Each number is 500 + 50 x the weight over its row's rms, rounded and kept within 0 to 999. Layers, rows and columns count from 0. Numbers have three digits each. The size before them is the row's rms in percent of the matrix's.

# down: layer 10 MLP down (transposed), 640x128, rms 0.143, rows 537-556, columns 0-63
# up: layer 10 MLP up, 640x128, rms 0.135, rows 538-557, columns 0-63
down537 096:473470486558519558499493527491499506462531469445462435490522486613443532448529584555477572494476433441464444510562567545529465544487545461490501603460472533453542360549411470471524468425512431
up538 107:561532432594470453494419461499571424471623516529583441460559512496449514504501593433478561507451483455554480535413457561490486480471589342522511483583503520577430482431491511549489431491586490
down538 109:509537509464461542482523537503428535479458534477496469507534557486514486477543498464415497456548482467511394518506575458492589393587607573471531495431429482513511466433576497537472547546519494
up539 107:586592511513531502430491526467524554488386385499453442491542451527557480557496471524509503477535458461572507529471521422430442512478554483542506557512520539593568439424479503520545498476523451
down539 107:468549551492448508456493569530470462495456547499529492515508420537465444553390464539431445466551612474528483535546422493462481496437510444501499495478441540445496438489546568396596510520504463
up540 101:492510397494519569413455519495531534455560572481590591418524523515543448507378438480501546518504539497384465504522491560504562512537546515419520494570504397429506529476517556406527458503592613
down540 098:489520493483524453522595590481629513409566481547477538595522532529513520510434557506546425534432458477557510462454469526498488487538404457521499479449464515533535504551534436448589482558457495
up541 098:536558548432546476509536464519497521625523532533455496514447361479486507570544619364456509426504571432535514458510485491523462482456516524439467479528538555532507556531390541528510510414497411
down541 105:574471592504498407502429458525503590485534495496475544516551542389579491470508488462549444523523456592461468531501495519645395500491533461407511485454467587511435486541472512508496589461548502
up542 091:518557402492484485376421597541510391422486494565448533543516486451528431491496493560494561420489485590544477475559537381493495490570477466591532550516514517516457453499505534586498500405449519
down542 092:518606505457563418552488444476564446550471517352514596570506477540480538526489457507410570524495523539458493539454519527475519527492461430501561509400430580583500462537513451418447534450481420
up543 101:568529439501540556524497584470475444546512447569497474544499471542487563557573579580513463557451490507549575448533470511560530333448429481444531496516469506468511430468476441405462559428526402
down543 097:517449471499552479577480547519478502562508494588564470446512466460584446491480556412579587381472555442456598545462451559452484508553493444495478514480474475522461530552485478516593514533481475
up544 111:463510458397532604573513578513434486479523545479514480534560426431508544505479460591513426483541540441466540479516474526401494425533551474523465456489459523496468480498497493573529421448574577
down544 106:533457533530513557576446524532550527481424487413454567498502382503487517510407554414542564410566450531562560560508404486604484463486556510573515599460491496532516489440467557434456503504504542
up545 094:505492506535565481499426599554434491502483442489487451494451457619509547518525385544502426519527488563548545491467611454403537486549527508428556500426486485511608490456497436393522571440537528
down545 103:529569515303516416430493445517467495504476494465530525462536591535548454521543498456531623483424480569495547520533491479496553496473434477493520487538530441507514368488410522558586507552544381
up546 094:555471607512604547451470496370471554497490590484487503499510438487502570479546479486509458448496500551517577446488487504471521384487447503514525499515545461579490468396490559566486516503397426
down546 095:467439523506547566529575462578479395548455447541551470575476502491397455495413493560537547425477512427488509445516527560522446570544464413448464497539508588541421524590421478465444396510550512
up547 106:470526526504512457408567519456488519569512471483466529546441451452509533528538533430475653447327438453497532511561478575525545433555473552525424483460528498504570590504400503463548582424450448
down547 101:415520390376498451523504508603457530516498609452586484425452428544540551469529557557560485515540498513488561523451510545471414504476445566492541522519489470479588462521635496512529550408607413
up548 091:429526446461529460430456496550520449515495510593533516524468429546477489442429491472559569425453480478571487527362442552423541473466504564385527434419531473591567474419526590509548594530521493
down548 102:473533484496604523473501365515540457492537490382465421508500428505538505462483491510658450493482513521610488529524515536503468620535521564361516504531541500452470491426582481536559498413483439
up549 101:484471536396545597431506495498473509515517579463421482474475517483532570541505492516414572448482422441558494422557516570486457478523523523410472509519495499578505407631420500519446554441576528
down549 097:513528554526518461624595558492506398495487484411519419555561472558443411575489576498495467469515508458458505510556466483466558435515501494578398477539483538468544558488519481477550442414455448
up550 091:383558386546462525444448487563502582483526417467527455477580588490450524412513538526407533495498492570477439517477532456575491516505456439366491437514512524522408475507473476458513587523489544
down550 089:538580446435479465543455451553521590479491505484521543491495539529538410483480447453444441437499520543450525430535463568441458441485546559625648487443546417580478523445563477530569507609561426
up551 096:439598563568447487534478488522548496475410429546462458481514546516471518541533499538520475499405508411476505529519526546488541484497504494499491477508530422385567528495487534415560471443397462
down551 088:463500552438490480516401480464571467500444542529502582450481404500496501551429485496489481462489493508524510521506517546485463564464481609510563557469615519452472499514424622477469487537556516
up552 103:444543486500617484512440508499506555410476571556435492462505607451511551553439498451452527519490493533358482589550440457495588452497514500501507524574445535597572621549470496445505491487532551
down552 090:472475499455478513454489568623545526476444632497458472447440430599442434567502484601456487467417444520534525458524455569473526521454454493601499506542517496404488485496532463537502549514607534
up553 102:470525471451547562583576483432533587449518419478619471585583534511477511532585589558532505498433443482466540501478508486509515468471506435454509475505477353519562588425401491535568492462555514
down553 114:469592572569548575449543513445563499434482433480535501588576464445515520483519496577454474523480459491555459467463562482567564420482471511323492453386452414450405564553472442480509402429550558
up554 113:591537415473510518464551502516492471393556534467535468502476413442443511527503486469517448521427453595491613461532516505524473469500536454464593438499546526469540561493477554583513520485563363
down554 116:453483484521518500371497463489532465563435540513507504511611606443403570518437552522539472546544518452447521588500496489467426476502364505453557514459460568494556497546460524542523467494431532
up555 099:538519435501562574500542536578556525514464516513531494473587487515400469484502499453422512437548532485419501559491426512455599433471532528535439555486429485512498573420540490480541391508499562
down555 093:407479520496478543545430511483480503416521590476480550505479573543553499530619518525661512457397465634507494414470504452519430565456515535452512460551509593445402459549528537569491481425537477
up556 088:428562506538458480475487446451546435501568448519475511497526500546524617536459520466514465496586509444528367491516419566528553498474449380446500468564531453553521547512485494482594464525577558
down556 089:515520446440541526515498443517462455507480551542609519493536606439479489461583388504506416578562578502475457550532547478559457508496573544552473468509425537484389453480419528408519487469460633
up557 095:497434471422465487561586482492446566606563464535547407497483501506544510508469422428497450508472501455484545605544563458511557530477460517498485478471545506550594510479399487531481456429487514